{"vocab_size": 4096, "norm": "layernorm", "norm_place": "pre", "qk_norm": false, "init": "normal", "init_std_o": 0.00515, "init_std_up": 0.023, "init_std_down": 0.00258, "optimizer": "muon", "learning_rate": 0.00846, "weight_decay": 0.039, "schedule": "wsd", "decay_fraction": 1.0, "max_steps": 4181}
Each number is 50 + 12 x the weight over the matrix's rms, rounded and kept within 0 to 99. Layers, rows and columns count from 0.

# down: layer 2 MLP down (transposed), 1792x448, rms 0.029, rows 1584-1643, columns 280-335
# up: layer 2 MLP up, 1792x448, rms 0.0613, rows 1585-1644, columns 280-335
down1584:39 77 50 89 41 46 48 50 48 56 53 49 51 43 64 36 61 51 43 30 48 59 47 39 44 46 31 34 47 50 62 57 45 55 54 62 54 59 51 66 54 65 65 41 34 24 49 58 44 32 30 45 62 33 38 40
up1585:30 79 33 38 59 48 40 48 45 52 64 66 45 42 63 44 30 49 50 32 60 58 57 47 33 48 55 25 58 64 32 81 40 77 58 60 47 51 61 40 53 44 44 56 62 76 79 46 43 30 52 53 63 36 42 65
down1585:50 32 54 27 62 38 58 52 46 60 47 61 41 48 37 39 42 53 58 50 49 54 51 46 66 47 50 67 48 37 82 35 54 27 60 52 52 63 33 63 56 59 69 54 53 39 27 66 54 60 61 51 29 55 71 57
up1586:54 26 53 53 50 42 60 37 47 53 51 46 38 56 40 48 69 42 53 28 51 48 60 58 67 66 60 38 62 58 59 61 60 70 62 39 58 43 51 35 56 29 55 53 42 42 45 39 71 51 62 47 53 61 43 42
down1586:52 48 64 49 29 48 52 46 41 41 56 50 48 36 37 39 48 36 51 50 56 50 53 23 63 58 50 44 56 61 62 65 48 41 50 44 60 54 41 51 46 62 47 67 47 35 51 49 52 37 48 54 43 61 56 44
up1587:27 61 30 45 59 33 60 52 64 49 78 65 52 50 64 89 37 69 51 54 52 66 47 69 42 60 45 49 67 54 50 50 52 50 72 55 52 50 14 43 50 39 46 41 40 68 57 59 68 43 42 43 26 46 35 61
down1587:38 34 52 44 56 42 55 67 55 46 49 63 60 50 45 41 56 60 37 59 57 56 55 51 41 66 44 52 45 49 61 57 33 36 46 57 52 48 55 54 54 57 60 63 62 76 50 43 65 34 63 45 34 52 51 54
up1588:43 48 76 50 50 46 58 32 56 16 45 46 38 43 35 34 27 52 46 55 49 64 42 65 88 39 64 59 34 52 54 70 56 54 29 47 34 43 62 44 49 40 46 57 76 24 54 48 57 47 72 62 32 55 73 37
down1588:57 59 37 49 50 45 39 51 67 59 54 48 65 50 55 61 39 50 33 62 35 42 62 52 42 43 66 49 65 61 34 43 39 48 55 59 66 56 38 42 59 51 43 63 46 54 23 59 58 31 58 64 58 49 30 42
up1589:60 64 48 50 56 41 51 41 48 44 77 47 38 47 61 48 38 34 26 33 47 23 74 55 55 61 57 35 33 40 51 47 55 57 51 28 68 45 29 37 62 31 00 44 55 64 44 77 42 52 30 42 34 33 57 50
down1589:45 37 61 45 36 44 74 58 64 46 63 44 59 70 55 48 48 55 36 78 68 37 36 58 47 40 34 58 64 46 63 46 63 13 55 55 26 61 52 43 48 50 50 64 59 52 36 35 65 21 59 44 19 29 40 40
up1590:46 66 38 67 54 46 60 52 60 34 65 38 53 47 30 59 56 53 14 26 53 30 42 16 50 46 55 52 63 49 52 40 33 49 50 38 39 39 39 34 45 30 33 63 45 43 49 61 47 44 60 50 34 59 39 65
down1590:49 55 55 47 55 43 53 66 43 14 74 54 45 47 18 19 76 40 22 18 43 29 33 57 32 45 86 34 79 40 61 45 55 65 65 71 29 43 56 28 46 50 14 37 36 60 68 65 53 39 35 60 39 48 25 43
up1591:66 52 40 48 34 72 62 55 58 47 60 62 65 64 37 54 49 39 45 47 69 51 61 64 41 28 43 48 64 53 30 59 32 68 72 31 60 61 58 58 44 58 51 55 47 27 61 30 35 50 57 43 48 57 60 36
down1591:50 47 35 71 50 54 36 67 45 60 46 61 50 85 40 64 64 57 42 54 47 44 71 47 57 61 46 42 57 60 42 41 48 52 53 59 51 62 49 54 46 54 62 71 56 47 36 54 39 50 68 49 48 76 47 51
up1592:60 44 41 48 54 42 49 27 59 49 39 28 58 64 66 58 50 59 31 62 58 66 43 24 53 58 71 62 55 36 40 37 39 64 71 56 69 79 39 49 19 33 22 35 50 48 38 43 67 64 27 57 19 46 36 58
down1592:56 38 64 30 48 35 64 52 34 41 75 75 45 71 57 57 41 23 54 52 64 62 67 47 57 61 35 59 29 46 50 28 55 66 46 67 49 68 44 30 54 91 51 24 77 67 63 57 55 48 28 50 57 46 61 48
up1593:52 56 54 68 45 57 39 48 52 51 50 69 28 48 30 63 47 62 64 51 50 51 54 51 54 47 53 57 50 53 54 45 34 29 50 43 45 53 74 37 62 68 54 55 45 58 72 59 31 63 52 49 71 48 62 26
down1593:49 38 43 39 55 54 61 66 38 47 43 46 60 52 50 53 37 50 37 52 58 53 54 47 42 47 41 36 55 34 50 53 54 50 47 38 38 50 27 52 43 45 52 53 44 56 40 44 57 52 54 38 43 58 61 58
up1594:50 63 35 48 60 40 59 53 35 55 39 50 55 51 57 22 41 47 44 40 59 44 63 41 44 32 63 41 64 63 54 73 64 56 48 45 32 56 56 33 35 40 49 52 48 30 60 33 58 39 36 46 65 44 61 47
down1594:51 55 70 58 62 55 62 40 49 43 74 43 63 58 69 47 54 44 30 59 45 64 48 40 64 40 48 63 58 59 49 58 30 48 60 42 30 51 60 66 59 62 58 54 67 56 35 52 40 67 61 25 35 38 61 47
up1595:75 68 64 62 46 30 72 64 59 54 57 59 56 44 51 12 41 53 62 35 55 36 64 52 55 45 72 30 53 59 52 44 51 52 60 49 47 40 49 54 21 60 77 42 50 34 44 29 52 62 19 30 68 51 55 34
down1595:42 64 51 90 53 46 40 72 45 71 54 62 58 47 50 17 60 56 60 69 55 47 54 72 74 64 42 29 21 58 69 07 68 49 67 58 33 53 51 65 29 42 52 54 43 48 45 36 33 22 32 52 41 58 64 63
up1596:54 55 54 37 60 65 56 41 40 60 59 74 53 50 53 49 45 40 42 54 62 50 43 72 58 45 47 52 59 50 56 45 44 58 66 51 43 25 53 57 51 54 48 40 62 58 66 44 34 60 48 46 48 47 59 65
down1596:68 51 52 55 48 56 61 39 40 56 55 56 58 38 39 61 52 47 50 53 66 55 31 64 48 43 39 57 44 43 56 41 46 42 63 33 33 36 53 53 55 44 41 51 48 59 62 40 39 63 48 58 45 61 62 44
up1597:28 45 53 40 38 51 37 59 31 49 85 27 42 46 57 54 62 69 57 83 49 39 53 25 36 46 39 75 35 63 53 32 47 36 40 35 58 36 44 48 56 65 47 37 54 52 62 49 33 37 58 39 61 60 54 66
down1597:41 46 56 61 35 46 61 51 48 69 56 51 51 27 46 30 36 68 50 32 67 79 63 57 46 50 31 42 51 24 42 53 57 59 56 40 40 57 43 30 49 53 54 61 49 57 47 53 38 57 56 52 76 34 53 54
up1598:40 59 32 51 71 48 61 57 47 51 36 56 48 50 51 47 33 30 65 34 59 60 48 71 51 39 52 56 52 31 52 63 59 57 50 51 53 57 55 41 53 52 52 36 47 39 52 36 53 70 54 40 64 60 53 50
down1598:63 50 35 52 74 50 61 39 55 61 37 42 73 51 51 73 51 42 54 40 49 63 57 59 61 30 57 50 31 44 48 60 53 62 37 45 66 60 47 39 53 27 66 35 38 42 47 29 52 57 44 32 56 50 55 36
up1599:37 49 35 34 51 31 24 29 43 44 51 56 31 42 43 54 50 58 28 47 51 43 46 55 59 45 54 57 47 53 62 49 43 44 54 57 58 57 42 52 62 36 38 61 44 52 51 53 70 49 54 67 49 40 57 70
down1599:48 56 55 44 74 66 51 38 46 41 37 46 30 43 37 37 62 43 53 19 49 46 58 54 51 37 48 45 42 54 70 50 42 43 63 29 63 66 33 68 55 60 63 49 62 51 53 41 60 41 37 50 36 37 56 59
up1600:36 44 46 41 47 56 57 69 65 57 52 52 42 48 54 56 45 42 52 49 53 49 47 38 26 42 48 42 54 50 58 57 52 43 50 45 36 46 50 58 54 58 38 55 43 41 51 48 46 49 62 60 51 52 57 30
down1600:32 47 48 42 56 60 66 55 71 57 50 40 40 52 55 53 50 31 57 49 42 58 47 56 38 39 49 35 52 48 46 44 53 50 66 32 40 37 50 55 48 47 54 49 39 58 66 41 40 40 50 48 56 49 49 38
up1601:46 47 55 44 57 48 52 52 50 41 68 68 37 41 59 21 31 31 53 48 54 30 47 49 31 57 53 53 53 31 59 54 70 70 47 67 51 55 36 58 45 29 44 58 45 38 67 46 53 41 47 27 40 51 39 58
down1601:33 37 62 46 47 56 51 57 50 49 56 48 47 44 65 29 42 59 43 41 49 43 50 62 57 53 52 53 40 54 74 54 68 58 59 70 48 43 31 60 60 49 60 49 47 33 58 53 42 14 49 29 47 54 38 65
up1602:46 53 63 61 76 24 49 71 69 45 58 63 15 55 55 56 48 29 54 44 58 50 56 56 45 60 58 47 55 49 57 51 60 39 71 46 48 34 62 56 27 43 48 51 49 48 39 48 67 49 21 87 43 50 59 55
down1602:58 57 30 69 44 79 40 56 31 45 57 66 50 55 49 38 59 44 35 51 56 38 63 32 16 71 45 74 34 54 65 61 44 43 50 57 74 34 42 60 60 49 78 69 78 58 45 60 39 51 49 61 54 47 46 37
up1603:73 63 28 23 84 65 75 34 44 42 57 33 67 41 37 41 70 40 64 30 55 27 63 40 44 49 60 60 54 20 47 49 47 42 28 50 83 69 44 55 78 78 48 18 83 61 51 25 53 51 59 77 42 56 56 73
down1603:42 30 45 63 33 30 47 47 40 47 56 48 63 58 56 50 47 61 47 46 69 70 49 43 51 70 54 40 57 67 42 55 49 65 61 42 31 72 53 44 46 38 49 38 54 45 61 53 35 73 42 35 50 30 45 67
up1604:49 65 49 53 50 51 61 44 40 46 63 47 43 45 23 43 53 52 39 63 56 31 30 45 49 57 74 57 53 43 42 47 50 76 42 46 49 41 50 67 53 52 45 42 59 42 63 49 39 32 51 58 56 53 47 39
down1604:46 56 60 30 60 44 54 67 34 53 55 57 58 52 38 52 54 58 49 39 33 55 43 52 59 55 43 61 41 55 50 63 46 72 39 28 68 50 55 58 51 50 35 38 58 52 69 33 42 54 37 58 57 60 53 44
up1605:58 31 58 52 48 48 46 48 60 62 40 56 54 50 50 30 48 60 64 33 70 53 43 48 46 48 46 60 63 38 81 37 54 50 48 33 44 51 55 53 64 40 62 34 63 45 58 64 46 29 57 47 36 61 51 45
down1605:54 40 57 40 53 36 14 29 46 44 47 67 46 54 43 46 38 42 52 29 60 53 59 32 51 44 28 27 40 47 61 56 40 43 42 43 48 65 59 37 56 46 47 61 43 58 48 64 58 52 75 52 48 48 42 36
up1606:59 58 37 42 54 56 49 49 59 49 58 51 46 53 34 67 65 58 49 46 55 46 52 41 54 40 44 56 60 52 43 42 55 67 43 51 55 40 44 50 61 53 47 44 48 47 57 55 39 43 49 61 58 62 50 57
down1606:41 59 32 54 45 63 56 55 56 55 56 32 57 51 52 62 59 63 36 43 46 57 46 34 42 40 43 70 53 61 53 45 44 70 32 49 44 30 59 50 43 54 61 51 41 41 51 60 36 50 50 52 50 46 52 42
up1607:46 60 64 44 50 48 30 32 56 55 58 50 49 28 70 57 46 46 40 54 51 41 59 59 49 68 52 43 35 56 52 56 70 40 54 34 43 53 63 52 53 43 25 47 50 43 75 43 46 31 46 59 40 45 74 59
down1607:52 66 40 57 62 56 55 68 57 49 11 50 41 41 50 73 58 34 42 54 54 48 42 46 32 56 52 64 35 26 34 33 46 54 46 54 52 55 50 45 36 49 61 45 67 56 40 57 49 45 31 29 43 59 66 58
up1608:39 57 45 55 43 56 66 53 87 41 74 50 45 46 56 45 43 51 74 68 56 26 41 36 32 67 52 53 49 41 64 44 40 67 49 53 58 48 43 55 61 39 28 44 50 62 51 48 49 28 56 45 47 36 59 51
down1608:48 48 64 56 27 49 48 58 29 58 47 43 51 36 44 44 22 35 27 57 58 52 48 42 63 21 69 48 67 51 34 49 50 42 40 57 35 65 67 55 59 44 56 51 32 50 44 27 28 60 60 37 53 51 52 61
up1609:55 42 54 39 27 50 56 48 61 25 52 61 63 33 40 50 42 54 48 66 70 58 43 57 42 61 63 39 52 43 38 49 79 51 49 36 36 46 33 55 25 65 48 55 46 18 53 40 51 45 41 82 71 28 46 71
down1609:42 61 37 35 65 57 64 59 44 40 38 32 43 50 54 47 48 32 56 57 37 37 40 53 68 64 22 42 39 56 72 42 48 52 60 62 50 32 36 50 46 27 49 57 46 51 61 24 59 47 32 39 48 48 45 41
up1610:52 35 44 48 61 37 53 63 49 52 50 55 59 70 44 55 72 25 39 53 63 42 23 49 59 25 38 55 40 36 58 29 37 60 60 24 47 62 42 41 30 49 42 50 38 39 69 61 65 60 62 61 39 50 55 58
down1610:36 49 68 69 71 39 81 59 32 42 54 42 48 56 42 62 46 62 39 41 54 61 50 48 63 41 69 62 33 29 35 57 60 59 26 78 49 64 56 39 61 63 26 84 63 38 65 52 64 79 53 64 44 52 55 58
up1611:55 56 43 44 46 67 43 50 29 53 68 50 59 34 42 50 55 43 42 47 38 47 45 34 40 43 66 60 53 45 42 60 40 53 40 71 72 49 26 38 52 39 39 59 66 43 35 51 49 48 59 41 50 38 36 64
down1611:42 42 30 52 54 65 49 59 43 65 50 62 54 46 40 39 48 54 51 47 43 64 37 59 74 57 63 62 37 72 65 58 50 54 61 36 41 39 53 40 65 48 44 51 53 32 47 56 44 41 43 34 40 55 56 74
up1612:54 20 54 60 49 68 48 62 22 59 51 47 44 66 74 40 43 45 25 47 44 50 24 34 48 45 39 50 46 75 44 54 33 59 51 59 58 61 53 36 74 36 49 59 58 54 61 51 55 54 54 38 53 23 55 64
down1612:60 76 36 37 48 59 50 48 52 58 60 44 53 42 55 40 55 58 51 69 58 47 42 57 70 58 65 39 42 39 36 51 46 26 40 75 55 63 48 68 28 46 55 35 48 46 64 47 37 54 57 74 44 63 47 55
up1613:41 37 72 48 49 82 46 48 42 67 62 51 40 46 58 50 46 54 56 57 57 61 30 47 38 61 48 45 52 51 42 57 34 55 38 62 47 42 52 45 55 46 34 52 51 72 66 45 46 45 37 48 50 33 59 39
down1613:56 58 61 40 62 73 43 42 48 46 54 54 50 76 65 49 36 53 58 48 56 40 44 61 57 59 66 39 44 43 37 41 61 56 44 48 35 64 30 50 56 33 37 44 43 61 76 42 26 49 25 45 53 43 53 60
up1614:64 59 37 61 56 37 57 42 41 36 69 55 54 54 49 16 46 34 59 42 58 43 29 65 40 42 53 34 36 48 55 41 61 69 38 48 46 59 42 56 41 64 63 48 51 18 62 56 63 45 49 47 48 70 54 57
down1614:34 50 46 43 52 28 52 50 56 67 74 58 52 53 71 36 53 38 57 53 45 24 49 59 33 40 42 40 36 58 53 17 84 51 40 49 68 41 55 54 42 59 50 63 55 44 45 39 69 59 53 75 32 68 58 47
up1615:57 37 58 49 40 42 50 45 58 44 41 57 61 41 43 52 46 44 51 53 62 52 48 65 74 35 63 54 51 50 54 49 65 59 51 34 69 51 56 47 61 45 52 42 50 47 52 50 43 45 44 41 55 59 42 49
down1615:51 38 54 40 33 59 38 32 45 44 46 60 56 32 65 38 38 50 55 45 55 46 46 60 56 34 54 57 47 41 59 58 57 51 59 30 65 45 53 40 67 44 46 59 51 48 63 52 50 65 36 55 63 56 49 38
up1616:55 55 47 66 43 41 55 67 63 43 39 53 52 66 63 34 48 57 58 38 48 37 43 48 52 52 58 51 41 37 54 56 58 27 43 53 51 49 58 48 56 67 56 48 69 64 30 29 67 42 57 62 78 23 19 45
down1616:75 64 57 20 34 69 51 44 52 53 50 56 49 58 42 37 58 68 52 45 51 47 53 35 76 49 43 71 62 63 46 36 48 48 43 42 38 46 49 51 56 47 45 32 57 52 54 60 71 54 44 56 62 60 47 31
up1617:59 56 45 67 40 43 31 68 62 43 54 44 42 49 65 48 49 55 50 54 50 34 40 43 35 57 47 51 40 48 69 50 50 51 49 56 46 60 49 51 36 44 51 60 58 46 60 46 48 43 56 45 64 37 47 32
down1617:46 56 54 58 48 50 50 51 65 36 78 61 49 45 62 42 38 51 45 60 72 47 37 45 50 23 62 42 37 61 71 43 52 09 47 57 34 53 43 48 47 56 48 70 43 57 54 60 45 45 60 42 60 45 39 38
up1618:52 78 31 49 61 32 54 37 38 44 78 31 52 55 46 50 37 50 30 48 57 72 47 55 53 87 77 57 65 61 58 50 46 48 42 65 32 68 53 54 67 30 53 34 60 58 80 50 50 63 61 51 42 32 59 67
down1618:39 70 64 48 39 73 69 50 51 60 22 49 36 38 63 38 16 50 39 58 29 34 62 41 40 39 53 53 44 44 39 43 23 32 55 70 56 55 43 54 46 58 71 62 45 51 32 55 45 67 51 30 47 54 44 51
up1619:62 37 47 53 50 46 47 56 56 43 33 56 43 57 63 49 42 41 62 73 33 40 55 47 46 42 47 65 50 54 71 75 31 55 41 61 53 23 43 58 38 29 45 48 57 45 61 55 55 54 42 40 56 48 48 53
down1619:62 50 50 60 50 43 56 56 51 44 73 58 63 46 47 40 39 42 55 65 48 29 47 57 49 50 60 59 44 48 63 67 41 59 49 43 43 57 32 56 62 53 66 45 56 52 62 47 46 43 48 68 44 45 56 59
up1620:38 55 30 52 50 63 71 24 66 51 44 36 61 59 31 73 28 56 52 37 57 39 44 38 72 57 63 83 55 53 42 42 57 59 49 51 32 46 46 48 41 43 40 53 50 56 66 53 72 48 52 65 53 61 41 37
down1620:71 82 59 42 44 38 45 64 31 69 55 48 36 49 48 33 67 40 62 58 48 52 46 58 48 63 53 28 35 41 59 33 27 51 57 48 58 51 49 45 58 45 55 52 46 67 39 60 24 32 47 41 40 58 54 55
up1621:48 76 65 49 50 55 65 60 56 64 40 69 76 29 51 37 49 39 35 54 51 76 36 36 39 95 41 82 65 55 73 43 45 57 56 42 64 36 38 46 47 53 58 35 65 45 63 25 64 59 54 41 36 38 51 49
down1621:37 84 71 25 62 64 65 69 46 40 54 71 30 35 47 14 81 44 51 54 29 56 18 49 39 99 50 57 51 50 58 41 56 76 59 34 56 41 65 57 36 61 60 26 49 13 34 67 31 57 35 40 57 42 53 54
up1622:66 43 57 45 52 29 51 43 48 57 50 45 53 43 38 41 32 57 39 50 35 41 31 35 44 61 36 32 68 58 41 54 51 63 57 42 42 65 55 82 47 50 51 38 41 45 45 41 39 57 69 52 42 44 59 59
down1622:45 42 52 47 45 41 41 44 57 70 43 29 44 58 34 45 46 38 47 27 51 42 41 36 49 59 46 47 55 48 48 52 42 50 55 52 57 50 47 66 58 51 39 47 39 64 39 49 57 31 58 63 48 59 62 65
up1623:58 46 43 59 53 57 47 34 54 54 68 43 46 52 43 56 51 49 55 58 69 46 30 64 37 56 56 70 59 46 49 43 46 48 40 33 34 40 59 55 58 51 45 47 57 43 38 49 48 40 54 53 36 47 58 56
down1623:65 44 40 46 45 62 42 33 45 64 49 46 48 75 44 66 45 65 53 46 71 44 57 61 45 52 65 53 63 49 50 37 53 33 23 38 18 53 51 51 50 50 38 33 55 48 39 63 51 52 37 56 51 48 43 53
up1624:50 53 60 54 32 56 58 69 32 72 82 25 64 51 73 60 38 34 40 73 39 65 42 36 66 59 51 61 71 34 73 35 50 65 64 66 58 37 53 49 45 42 56 52 63 63 56 51 59 78 62 32 42 57 65 68
down1624:71 65 51 52 43 49 22 56 69 72 34 62 25 34 19 53 33 46 46 60 42 55 52 37 68 62 59 24 43 41 38 51 54 57 57 52 43 76 69 49 50 50 47 57 50 64 67 55 50 47 67 30 52 33 49 39
up1625:63 40 27 52 44 49 24 51 49 45 66 54 72 51 58 60 37 45 40 57 49 43 68 53 59 42 53 52 73 42 49 60 28 46 47 45 43 77 36 62 48 16 54 59 58 51 75 40 45 46 56 72 63 52 57 70
down1625:44 50 51 44 42 51 36 67 30 54 37 53 60 60 36 61 51 33 77 57 49 51 62 70 38 49 41 53 46 61 27 38 05 31 33 69 55 77 44 27 47 54 59 34 51 18 75 70 68 58 38 58 57 53 56 65
up1626:48 47 52 54 50 51 54 45 53 33 52 34 62 63 45 50 38 63 48 53 52 30 63 47 50 48 48 54 55 39 47 51 53 38 52 61 41 60 49 60 49 50 47 27 58 52 49 56 34 66 28 69 66 40 52 59
down1626:39 44 67 56 53 49 48 54 53 44 59 45 49 63 53 40 57 54 50 53 48 55 52 58 47 44 56 41 55 46 61 59 61 39 52 70 48 44 47 62 56 50 59 37 52 55 55 62 52 65 48 63 65 44 50 60
up1627:40 44 53 59 70 55 55 54 46 59 56 58 50 67 55 56 37 45 47 45 54 45 47 48 56 47 48 41 44 43 47 57 57 55 54 52 43 43 45 62 52 40 53 42 49 47 55 39 41 47 48 50 47 60 49 44
down1627:56 64 45 38 42 69 54 52 46 52 50 45 50 66 58 55 34 44 44 51 50 42 49 58 26 39 60 49 38 37 38 62 54 68 33 58 44 50 44 55 49 29 34 49 49 52 50 42 43 47 44 53 60 49 49 43
up1628:44 23 67 62 56 40 26 40 65 44 36 53 53 49 45 83 49 51 38 65 61 19 27 59 27 39 49 45 03 55 46 44 22 54 66 72 42 74 33 56 86 66 41 57 49 64 60 44 15 74 49 66 66 42 59 71
down1628:61 64 59 55 50 49 34 56 88 56 51 50 69 55 34 67 35 55 55 74 64 33 34 34 50 63 68 59 48 76 50 39 38 32 38 70 32 88 41 18 44 39 63 50 45 34 77 36 46 69 22 40 65 77 70 46
up1629:43 45 48 39 73 37 48 51 49 48 38 48 51 55 27 29 33 41 50 75 49 53 41 59 51 54 49 74 60 62 43 50 32 78 45 56 74 40 50 61 57 34 54 18 67 48 55 37 55 57 57 68 34 43 45 48
down1629:36 33 69 34 59 60 47 38 51 64 50 40 64 49 51 35 49 53 40 66 43 69 69 51 67 49 70 79 48 61 57 47 71 57 35 45 50 79 55 59 58 50 61 30 67 59 31 59 53 59 46 33 56 48 48 56
up1630:58 64 36 51 47 68 58 43 67 48 81 40 55 74 53 80 49 66 50 53 61 59 49 55 39 64 57 63 56 65 45 66 19 64 34 53 66 52 54 51 52 62 56 40 41 36 43 66 54 42 40 31 69 39 71 32
down1630:52 46 53 63 39 64 57 45 64 33 45 45 63 35 60 54 64 61 59 47 76 52 53 48 48 49 32 43 51 38 49 45 55 48 23 55 30 60 46 33 70 53 52 37 57 35 53 67 41 52 46 44 73 68 44 43
up1631:56 73 34 65 49 60 64 62 54 48 50 47 42 56 45 77 44 45 52 33 61 25 36 47 46 47 44 74 72 40 49 42 52 62 49 49 55 57 52 44 59 64 31 64 59 43 73 44 41 43 58 22 49 41 44 67
down1631:58 47 57 61 38 43 53 44 29 54 60 73 45 57 53 50 57 45 64 80 57 43 57 46 56 49 56 61 56 57 38 47 69 62 48 60 56 61 56 37 61 46 56 56 81 54 54 40 47 53 38 38 28 43 58 57
up1632:48 18 73 43 36 49 35 36 56 26 48 67 50 51 59 55 74 07 29 19 80 49 69 33 75 31 34 70 62 42 72 47 62 35 69 62 19 63 84 60 28 59 57 38 30 40 61 50 62 34 30 64 48 30 72 52
down1632:33 56 28 28 55 67 66 72 46 45 37 69 53 11 87 46 57 35 41 52 41 64 04 52 42 50 70 22 54 42 45 29 65 50 70 69 52 78 56 60 20 31 52 43 76 62 56 59 84 58 35 66 29 63 78 48
up1633:63 50 45 57 43 65 44 34 57 49 74 42 31 57 55 65 43 41 61 41 54 39 32 34 84 72 53 75 61 65 46 33 39 52 52 40 69 57 47 70 49 49 52 37 21 43 55 47 63 63 53 25 50 63 52 56
down1633:51 47 58 54 40 86 65 35 49 49 47 76 50 48 65 37 44 27 45 39 56 47 31 32 57 71 21 51 48 64 50 41 52 48 41 53 63 62 52 31 51 61 63 22 42 46 62 28 62 29 59 50 37 46 33 48
up1634:57 43 66 56 59 27 41 38 46 62 36 49 33 60 59 54 35 62 63 56 27 41 55 41 60 54 47 86 57 36 33 47 37 46 41 59 66 47 51 48 57 44 53 38 44 61 47 46 51 57 44 44 54 43 57 46
down1634:53 33 66 55 41 45 55 49 52 67 71 38 51 56 55 62 35 44 48 41 53 66 46 50 50 34 58 48 37 53 44 65 49 45 65 51 22 45 46 27 33 39 51 57 26 72 43 55 56 56 24 57 48 57 54 72
up1635:63 73 31 15 68 55 19 54 54 27 56 41 60 57 32 39 47 55 00 45 61 39 61 43 75 34 37 52 59 61 48 51 76 57 67 50 54 36 43 28 26 33 22 63 43 47 64 71 38 30 44 78 51 43 48 80
down1635:17 53 17 20 41 65 43 88 36 25 41 56 32 25 35 52 65 32 43 39 43 36 43 54 73 41 22 61 58 27 45 54 47 60 64 70 66 63 50 59 32 48 54 55 53 49 56 57 70 43 57 39 37 39 39 50
up1636:63 30 69 54 50 63 58 75 50 40 37 54 67 56 44 65 41 53 79 50 60 44 46 56 62 43 55 19 41 43 59 54 57 22 43 72 45 18 51 69 51 52 70 68 55 55 15 28 61 55 55 51 38 27 43 52
down1636:48 79 30 49 35 33 43 40 50 64 69 48 32 50 50 35 46 50 25 38 48 50 36 43 33 62 24 49 70 43 45 41 48 57 44 35 55 80 41 39 68 48 28 38 63 56 86 63 43 61 32 50 55 68 63 44
up1637:56 57 41 38 52 46 57 32 69 66 33 32 68 44 28 51 46 34 38 47 66 49 46 52 44 55 42 30 38 29 74 53 44 36 53 38 21 40 40 63 48 33 50 31 22 54 58 48 55 57 45 57 60 56 39 54
down1637:60 45 55 46 62 38 59 48 42 34 49 56 61 62 49 46 49 42 43 54 54 49 51 58 42 74 50 53 49 39 73 33 49 36 46 56 29 47 62 56 65 48 65 51 50 56 75 37 59 55 72 56 62 33 53 42
up1638:47 49 52 25 39 66 61 32 49 75 63 32 59 82 38 49 39 51 40 42 50 39 48 34 38 36 68 46 54 31 50 36 47 67 65 55 71 42 58 54 33 66 24 55 73 49 62 56 34 19 50 65 32 49 61 47
down1638:73 47 71 69 42 36 28 65 46 54 47 82 55 34 64 49 39 47 64 61 52 69 38 42 40 44 68 51 79 55 65 45 16 41 55 59 57 65 61 53 50 52 59 28 54 49 42 37 59 63 64 40 49 43 59 62
up1639:28 45 61 53 53 46 49 34 52 44 41 39 52 40 54 35 51 36 33 50 57 78 54 39 46 56 42 20 59 40 62 34 51 36 34 37 52 49 52 44 38 41 46 35 37 49 53 42 50 58 44 51 62 31 62 61
down1639:50 51 49 68 56 25 52 24 47 33 48 69 48 64 55 48 54 38 64 57 67 55 53 51 78 59 74 48 57 43 50 53 40 40 59 43 31 69 66 36 25 72 73 32 66 54 45 53 50 36 39 31 40 59 62 50
up1640:33 37 42 47 42 34 60 45 40 32 51 43 35 50 37 56 60 54 43 56 56 51 52 48 49 46 49 36 58 53 47 44 61 55 41 44 64 51 38 52 48 30 51 45 40 43 49 49 61 40 42 41 66 37 48 53
down1640:32 47 40 50 41 31 51 42 46 39 46 48 36 54 41 63 48 67 22 51 61 44 49 50 43 37 57 45 63 45 31 48 51 50 43 68 58 64 38 38 41 28 56 28 34 45 53 69 50 44 59 38 50 41 52 70
up1641:36 28 44 71 52 60 56 66 46 59 47 53 46 67 53 73 43 56 55 49 34 46 40 54 55 51 46 31 60 61 62 54 47 51 46 44 52 49 42 40 54 06 36 67 43 68 47 56 29 59 44 31 48 45 60 55
down1641:47 36 33 59 53 58 51 42 45 42 57 53 57 28 47 51 47 48 24 27 30 54 45 63 52 53 47 35 61 52 63 51 52 38 49 58 50 60 57 47 48 57 64 47 48 74 38 38 51 60 52 45 46 67 54 63
up1642:42 46 39 65 54 55 42 65 66 45 62 44 50 72 46 64 29 46 38 61 38 24 49 42 36 70 62 46 46 59 52 52 58 43 54 51 39 22 69 38 48 38 43 65 26 65 58 59 44 48 39 49 46 41 57 32
down1642:57 45 74 28 45 65 55 49 70 46 46 73 66 66 43 40 26 23 27 68 69 35 52 51 42 45 72 53 47 25 48 31 52 45 52 44 45 41 49 45 56 33 37 49 33 52 49 69 50 47 51 48 56 54 41 37
up1643:39 53 42 42 54 41 60 50 54 48 53 68 65 51 48 48 43 59 68 55 55 45 49 57 47 51 67 55 42 44 48 51 41 54 55 38 50 48 63 49 46 48 59 46 30 59 47 52 43 53 45 45 60 58 59 65
down1643:42 45 36 36 43 54 43 55 60 38 52 69 63 57 29 59 58 54 69 39 63 50 44 45 59 36 53 50 49 69 51 57 33 61 57 49 54 65 57 46 42 38 58 41 45 41 40 49 32 36 30 50 74 64 60 51
up1644:54 42 61 50 27 49 36 62 47 33 39 56 50 37 49 43 38 50 48 66 51 57 41 42 55 53 41 46 59 59 53 52 59 57 65 44 60 34 51 49 51 58 32 38 45 50 64 50 67 53 46 43 56 44 51 52